Each number is 500 + 25 x the weight over its row's rms, rounded and kept within 0 to 999. Layers, rows and columns count from 0. Numbers have three digits each. The size before them is the row's rms in percent of the matrix's.

# layer 8 attention query, 320x320, rms 0.0629, rows 0-45, columns 160-199
083:512487475487458476460521502487522490518505472498539489538521523529491437494474503556510551494482480467548502527498499468
101:480522476511502458480544477444491511502456523471537495504449550466502475512515531505480500487496487456502506503540442499
067:484536486527443496477541483500496533494463522438511509510489507483535489530543511536487530496500508463463468537502498525
103:478496499515479510509493501516477524485487514459514535462491487540510555531556479498489530482527493523453502487473515534
098:518503490506477513495529512523541511492542512531505519458493482522527537508517526523462464485508527508516455520508509507
063:478495548482503510498472503501534524481472522510485505497478477502439530509489527516502519482499547503474464501494528477
087:510504501501517500511514498452483461500549491499523478545520517491524466491481503476542474498544461506517540473504499511
077:480498510484510505509492519509549534480511529491468487508494543534445537465510534547551493478526528515477507509488535503
084:475495533511543477510492502492436464515505532492486561561471521480530496537473502521513525494479485454516527487491511476
079:492526514461489521495543466522519509526489497508497558485458497515472544485554529534484519431496525536509491543502492472
085:501509475527513519478482476453480519494554488487487515497491519517528504510545457586485487506490485506540539516502502476
081:490497504495476487507507491483495459507481524500497491466525490513497517518484516470504491524485507518528497527522485505
083:513480522480478518520504486487527549522530469502490468459500494476459504464469476513538514449503497497492503492492510492
071:520527445526491490505462469489492506491498489490518478507510503467517484498462464493491499533480509474475468501504540502
086:485477474528501518511497535513479482537550459562482494509480511460487460468460511542481566468497473500496539514499492516
084:516538464479495497517489525512476544526519457488538479488495527522518500453501553522498496449559499489484484507499450518
080:471488521516481474493494509503453515481561513541531465507511481481543528525470469473498520474486514522524478558494509475
080:490472484539504520484503506520535445493478535475498490481492468497473478513532505489521458497564496515499476528520545451
082:513483538475531504511506449540494471503522474499496495510505468470565478509480501500504535457473490499464521527499515493
079:520541499434491491522517484524447519498496483479478520507503503506521544480494478487531507489517490529472487489488482507
080:478530485504522528464518451484515449497504519527527491472476514529528474532514477514520471508492505478467510498489512530
079:453550497496541474519476491499521521475477517504497458535512516457493547478515532511515475511522563504523496468457499460
080:555499502458465526462525514524546492523484522495454492505482536497472536507489549507501428503522538434521505513455548470
077:523490512492467514517494497515483529474524481462481509540492498516487486487487503462489476492534519524499460517520510452
081:556456455497490473524473537485479500445514522482475485490518492488489460502470503486532482490530480500504526492433494512
082:503546497503501506463505513499470530445508471469502462506505474495482547490518489501513469495494495499538508515525516474
081:493551484475511510496458453533467526503498544499511492539549477517499550480521512472511520476519457495485498506479493589
085:536512505507512482495475442469489455479498483499490519497507518428452490472509478498508530445541514490475487531479492514
080:495475496512526492549478510492478512511484521501502501479519500504523495532482495534509487533539477473484540553478480467
080:487529496477467496545472507526537459487513501482519462495496491554519511505490517470522505504508481483505488446528482493
088:495476468503491496459492510491537500466461490508484479474536486463490499533525512574525504462504514531498508473501532485
085:482488463514517500526510493496498509528493483511475498497528492506486497509482466491447491492482496488502519481501499481
077:505441509510504509497497489530477511505483513510516571512526480481452469480522500507486500503474517513525505521464506487
068:524479454433483488474485477515481511479468495486520497485541523497511509453492444549536508511475536503520512502574509502
096:516532489464500509479466510465515494490463491534495482542526509485504503500451475501521499518495489503494565520532527477
091:476516488474460486501531509482505521458451531487508461494521482509505497462481513523482512493488534491484484483523525490
077:516523457456467499492543558522568524504498530481484509525491495495436502512477474498518557491496512451496527525487488516
139:526532490485480464516584500528535510521533512445503502504471502467461483494544538495496528475532532468498475535513461492
083:529514523495462491462491497477454484499490522502498521455464506513529477517522498438519492535553496485516498518528480562
130:490481503504506501491448461488443511484494526553494490462539494536526486493464464497507490516506481524500518456490525529
105:486497483515475410527480492501524509449481518517462510438515496553488456507500491486494476511497502542493478507542475473
089:543557493489530468475534537527466509498514474560497510513504504461483505471532457521506499481468510507493471469499537523
085:457473537500468494515552528557518498483511503515472476512506494484503497502535466454497559461525557531479495532475497535
090:528488480479513447502486531475502507518500511554488543485515478519516526473505504471517478482491529493478507513497524460
100:500497538470509542507475528496530441501481457495514525527518533516449476493522476502518474483489469544528459478496481475
084:514478522507515492490502525507492491516495492495511488513545477511490473489507441503532463476513473468486520490510499497
# layer 8 attention key, 320x320, rms 0.0642, rows 0-45, columns 160-199
068:515522518530456484466499471537524487448508474533510490452481472553511487495538487500513479494508525528455491488493508513
056:470510446466500491521534510498494495516462500483533512516500514500504498459450510513499482479513464464519515515495542524
084:500548476518526468514513517516501455491528483584489478498493520494523475535489497492471517506497445508489544507493451480
076:492528515516466465487511497491508515523512534507497499538497439508522500508497456477511534504504489510508513512529487510
094:462555483509513470542548510496494521504507494492522519486504491475510482486542495518507528471528493489514541517495514519
078:525483466510498511493514473488491507475491481539505496495486546503536513520467509501506484504529517543488466492502516496
114:480556500552473477518548523495501522487508522530510501500469469505520487495529483490493533483509502507495523529487513531
109:494560485541510498534548572515480487469512506528520500502470482486529528500520489522489512471492466497510527518472519523
078:489489483488492538515509537480536499472513489480478501522504514501473454427514489512506430479492498523480485500505519554
081:498511473488496527501494538496446481462473523502523484532552490526484507481527518452523521507509494408483541491482479518
082:565498530494497504504505493537500538513475495519517491496566489533479497477482487473558513486508512534456516516478497555
081:569545534469512513474504509502493498509504435483523486548437488525497473493537539513498471508544488487512498484506495458
081:502485497507515477516533523503501477456517543493461566515536482535541488510549529458502530484510496501499550499484466519
078:498491525505478490550505496545512442517505477487487495527528498508485509493531546542521510476508486496527553496503468493
083:492479525456525519514493427506468488511549500441470485488540489513530493476538494534510504539509502510502497508492478484
087:477529487500485515514519460497480472492479532558458467516538558475552485520523503547480458558508470486494525496526502483
082:495514492518507506505490513552503515461512530495487480485499492476463520480528495477506510506492494475477457455491522492
091:479469512493466469494500547488508538512515494503511509500538485496510535553455504497526511509499443468497496492502508506
085:491495476475491454501481545458518458476508503504520513510505525478456487477522529474490440536516489476554501489554499493
081:500476463535519459540493537500499536516504489532523466496532504501470471498539475487513504471517469482487483533495511456
083:513485467492526486494474507476499512500506467515510489478513499456447510479461515506499544508505493511544476491501459475
081:516467515595492491536490547514504481482509517517518513500479529533504483519471492432495536504478469514493485530557468518
079:493506484543515466506512500501478496499483475466499522487520479456571473482498493473511538449504503475479552478530502568
079:475525490497492446465487436517490508512526515483509491462508468476501511474516472518505487487538514513476468476488466505
083:497507521532504477506484491547504493488498499518487493483502489490539540446468473461508493529476548483518499489495553460
081:481545477473507509526503524477545478516509502529510541484503487499502491506525532503476474518487504458449490510516490516
080:491466521491484474470563535477536459516501475481479500413482501513485461496481523499472492504449520497496553467505486513
081:485484509473504522500468528489493528507469505480528488462503469527488531541479527461496546514490522532461512493489534505
081:502490515480512495510495489497493524511482471498482526470494534510487432517501488500445478484490524485512499506465466501
083:509443523538458505510486502473524524523484556472506481549506451491500485536483491513534476479463513520511515501468482506
081:493487507459519528480494475489471499532502529500492491534488523502464443475464487507473500475480477451531436527517498471
080:460463541533494509484496510487531513517512482523503489507520505484496473500476550529506510525516538522541491495521532524
067:484537473479487513497532515506524509493499501478513482493477482519555513528537504486567542519511491530512485500531523536
064:483465534513496448512473509485492534481486497509450524492477514501503505492523500471477484474463506505494488510475475469
097:512503530491502518470458544508522533501506482523475526478507494460497503470488543524467507506493510488497489493503463495
063:514532497525488490528478513545491501491469505459490502538522513508473504495508523564510476500520539511524483493510435492
121:432515468522550472566567497499465487504519477501565510490517508520499503504544458498502519495482503502540514509466524535
079:490512457497505451551569505493434501489542460541536525516522488479471500523491447452460512506500496507525512476497515500
138:514463507481459536406417489500538541523456514474471513509528480483509509513463539513536483498494518509499497473551461481
066:507519506507493499498532473493513497500504458558558526511514502485483522527462513474515489485526508517488477478514505525
093:542470448532509531508465504524493526481498541526527513512514490484536535468507498507492490541513489520456572498509466524
097:513538521509537541491485515466485496491497453546547506480500505497548548483508501511470548456481481484470513522464532528
095:522526533461505519511463499499516471471458492475489558542493535488504565532514511472498445524471492491503474489487471509
092:541555522495502517551523506489551505523543501469520502492511461522463476506522444483526490482520500502530526513499544514
098:520506490536485466507516522499458529483501515527510489502528478476499491485515477508493459495502479517526503557517516481
098:476524506483496481523512525455516502526478451478486489451455479510471508510487500477560513482477532459537481518540516475
# layer 8 attention value, 320x320, rms 0.0702, rows 0-31, columns 160-199
132:517471538557472522528470523542499473515491504530470456475530490464472511507490547544516526463453517492495482469474510526
107:470479546517507495516496463518492454536498502475486526481469548476466489450496450526478509494506499516508517514466499522
120:523507504495534462520522459517516544491486529522497521506490510507542472513509520511439501483489513484482480514463509509
112:514456494501538498520504483516478549531444486529489515522484502490497489475486500564489476465532471463514503555474539479
104:478477506523529496482504527509525564467432494495498493513493516507554509498508471524491476506507512473550486499490573462
114:488524539455518489489502475495525453540511518513525502471484477461458517550486531481519473493486485503462548505498495490
119:519497517466501470519494513511475476470501506488517458495473485571545493514465496481481509554521518483490495505480492468
103:488463508537486527498489489491533488533457498537409515481457515467495502497485484506498533526519471483503458521494505524
132:506501538541494496556503523501463495504508461461517505513502514490443500537461457483515487507447512481527500502486467502
087:499489502486496481560497498470489530486497461476486487523483514470501507473488481465501478501469515455505492540471515466
111:469507450458477480497499490479483516506488485494482467509499472504506465495477503499483490501499536505510520460530512492
126:543492482472528484477519498524467526527474518510491512494478509581524468512529501512526496531510479479541480422474510474
117:496525514480533477486490538472481556449532463476550512515530459564546530493523511492529476523496444573520514509545516457
106:539534557505509469525503517545515509536493497524498511472465523524494497463514531498505459489487496535521530526473484506
117:482487507463564501464496495479490530443487500458499447510507515485529510511515519488504480528511480505530485532512486513
114:474482507466506472514512465503523516526506534551521491497454536494494520482514479470453499485500455537512507506500497503
111:494528495492494510538496517454494485527485497515486494513510564465492514480492455543507517466499520486501491535495497488
112:519499511470487501482538501485486491501475496475495524493520527557519446481524533489511487496507502504499501477449475506
106:525480486477527456440528474490500481528540513545507508502483486516519490495518534486465468484541485490504487518512493536
110:488518529486475538533516507498510493492527474520508479499507494460521484495457502510488498491471515489457475507471458498
112:516479510499500521547485513497534486524512490508483522472455535477505492481522472533512535515495453491493472542496516490
129:473504473479508500475495470493555518504520498574487545523474501469505467474513530454452499484517494515480464514509491528
098:498530514515505514529519519463487552485559457503544520494522526487502526517493533497514490520483513488479484494505420523
113:469496539523469512541484525514486513499453469478493499508525485501499509506448425495466475507486465513503535499499506474
106:548508562463480504541495483486480540497487488513494472486498526546435493504508524506487488493533505494471457503529517514
122:521509501532465503472477496491512493486517513510501428494501469442512459519507506512506491507511519502490460510479524467
104:473493513492500472553535495518509511574510496557501522480518503560510488516487490504487453476502521482501502533506477485
127:477546529503450495548502499501517471511545484501470487471477515531491475498494488491507553486511488512484487478542457513
121:477494516461514517520509492476574527531516487537499524526514533453481491423505489487496547483503524540491484515491509518
114:506519466507502496471507497494541508532486480497466514492500520483505500445545511525479510454496472510500497487510496499
103:474510507527491509477526475495493496477477532493512538493536452512493503523517496471464499498545490528521543500564501491
119:520537503530499504470475524520461478527506468507477471498483529489512483517507512495502501473474465533516489531476538479
# layer 8 attention output (transposed), 320x320, rms 0.0637, rows 0-31, columns 160-199
103:546498511499533534516511532538512503510478474503489495477510554485462508487505516523481531453509466479524491504509513484
093:456476513513500495475551488531484529512506526462550548506471521516561498534508483478456448527491520479524515478522500511
096:515517518536537497498540485531455486473505513501522486486496551519551514455522509472495506540484509498517533486495475531
094:487494509524548501509450509491490502518496466538445514493520481446440482480505468490490487488515512538523484433491520559
087:524515488511510470486538528502479493480499522493457497536485480506520517514505526482501499503526516480519518574475531505
095:494529501466527517514431459512508497512490493519517528505491521482508536485502523517503524526478473484511494519504516512
095:538485483500461505486489517507533505508534526542510533491491559540546449504499502518531478509531491486499528504525516501
089:506481434512465557529432449512520494489502512475542498474541489511483520503495494534506513553512492526529512510503532498
095:530512544519524539481519546490460469499503504578542534523491539492499481495471486492463503484504472482482494551516515520
082:501499483508538494509458455499473472524468482470482462537519469494566496517476470469487481516520480494491455502516477476
095:508514482486488503460489494466531547501485503457508518499491474500467474469456472518498501448511519469435490431482540509
094:485512512489485502526549497464527550504507510491511512497473517498528476451508495477500507489496527508441468473494494495
098:514525501489476459462517514527536530510510477508467496494516470502548499490533469504527497510490506553510509505462510514
092:507495500495553506491468505514510511469482508534504515480503524551479527509482476490568485484506475486533491458490539500
094:469482524508539505490529513489495485503509503475458487532475519451529498500503455487497454535456461486493514523457467502
087:490458449499518513527525515512472487500531501565553477484511547513470500495510510510507506517507460552505482504482523500
098:473492539542556526533462491482506519518513476534540502497494483487478553511492468497427512510517512518464526502485493481
097:516533533535499491483484517476466539478539523439479528492495544502563466458478521477484515494484492527498484497498484488
093:485534467495537518509516495463500502506512486495492500443508487531490472528499487498474563482498496516529513485510490546
096:457486452478514538494519481515484458517545462485516484495490510434476480491502511541503483496448492474473489511488498448
089:472489502510554541505478534530459476473511476472490468523491483473515471520527524518458496522476459515527475509522488467
098:476496464501440518468459470516564542492494533493499489472501477483543483522505547511491493533469522504512484463499526519
090:511514504503501533523522527474503494506503449478506429527493497506472466507471532508517489506508509448493474469484543515
091:503523477492476521511502512508521494554468479479482498529517522477463496475489479503471466496489481523502532496516504482
091:479486508501481500480503520491486533493475492500513479496506514531531502505488525480528488506521467501486499511524498480
096:540539493523488512476530466526530510476532484553456451512454487463473513511563511511487498455500509478502509531476503490
091:496491500478502482549507481495525498525498500525531516491484513508502506480564475511480506515495470524477530518473475493
097:505536465456536491484509499517484536483489512537515503480520501492494483489518490474482526482462453509555540489530479500
097:522483480471521500518493498517513515537530442539502485512496497519465513478528506501525508458533552538505463490515528532
092:525542515486491506476522516501514506514517502522491486441498476489478445487469495552470500484522488512546504498478479520
091:558503516514434464547526471503459484504505531488527479490554479509499499523513505536515487484485489517553516507470461496
094:496549516516487484471456504552455530481514488443505530503461508477511476482505513510516524479498519502567526496438537507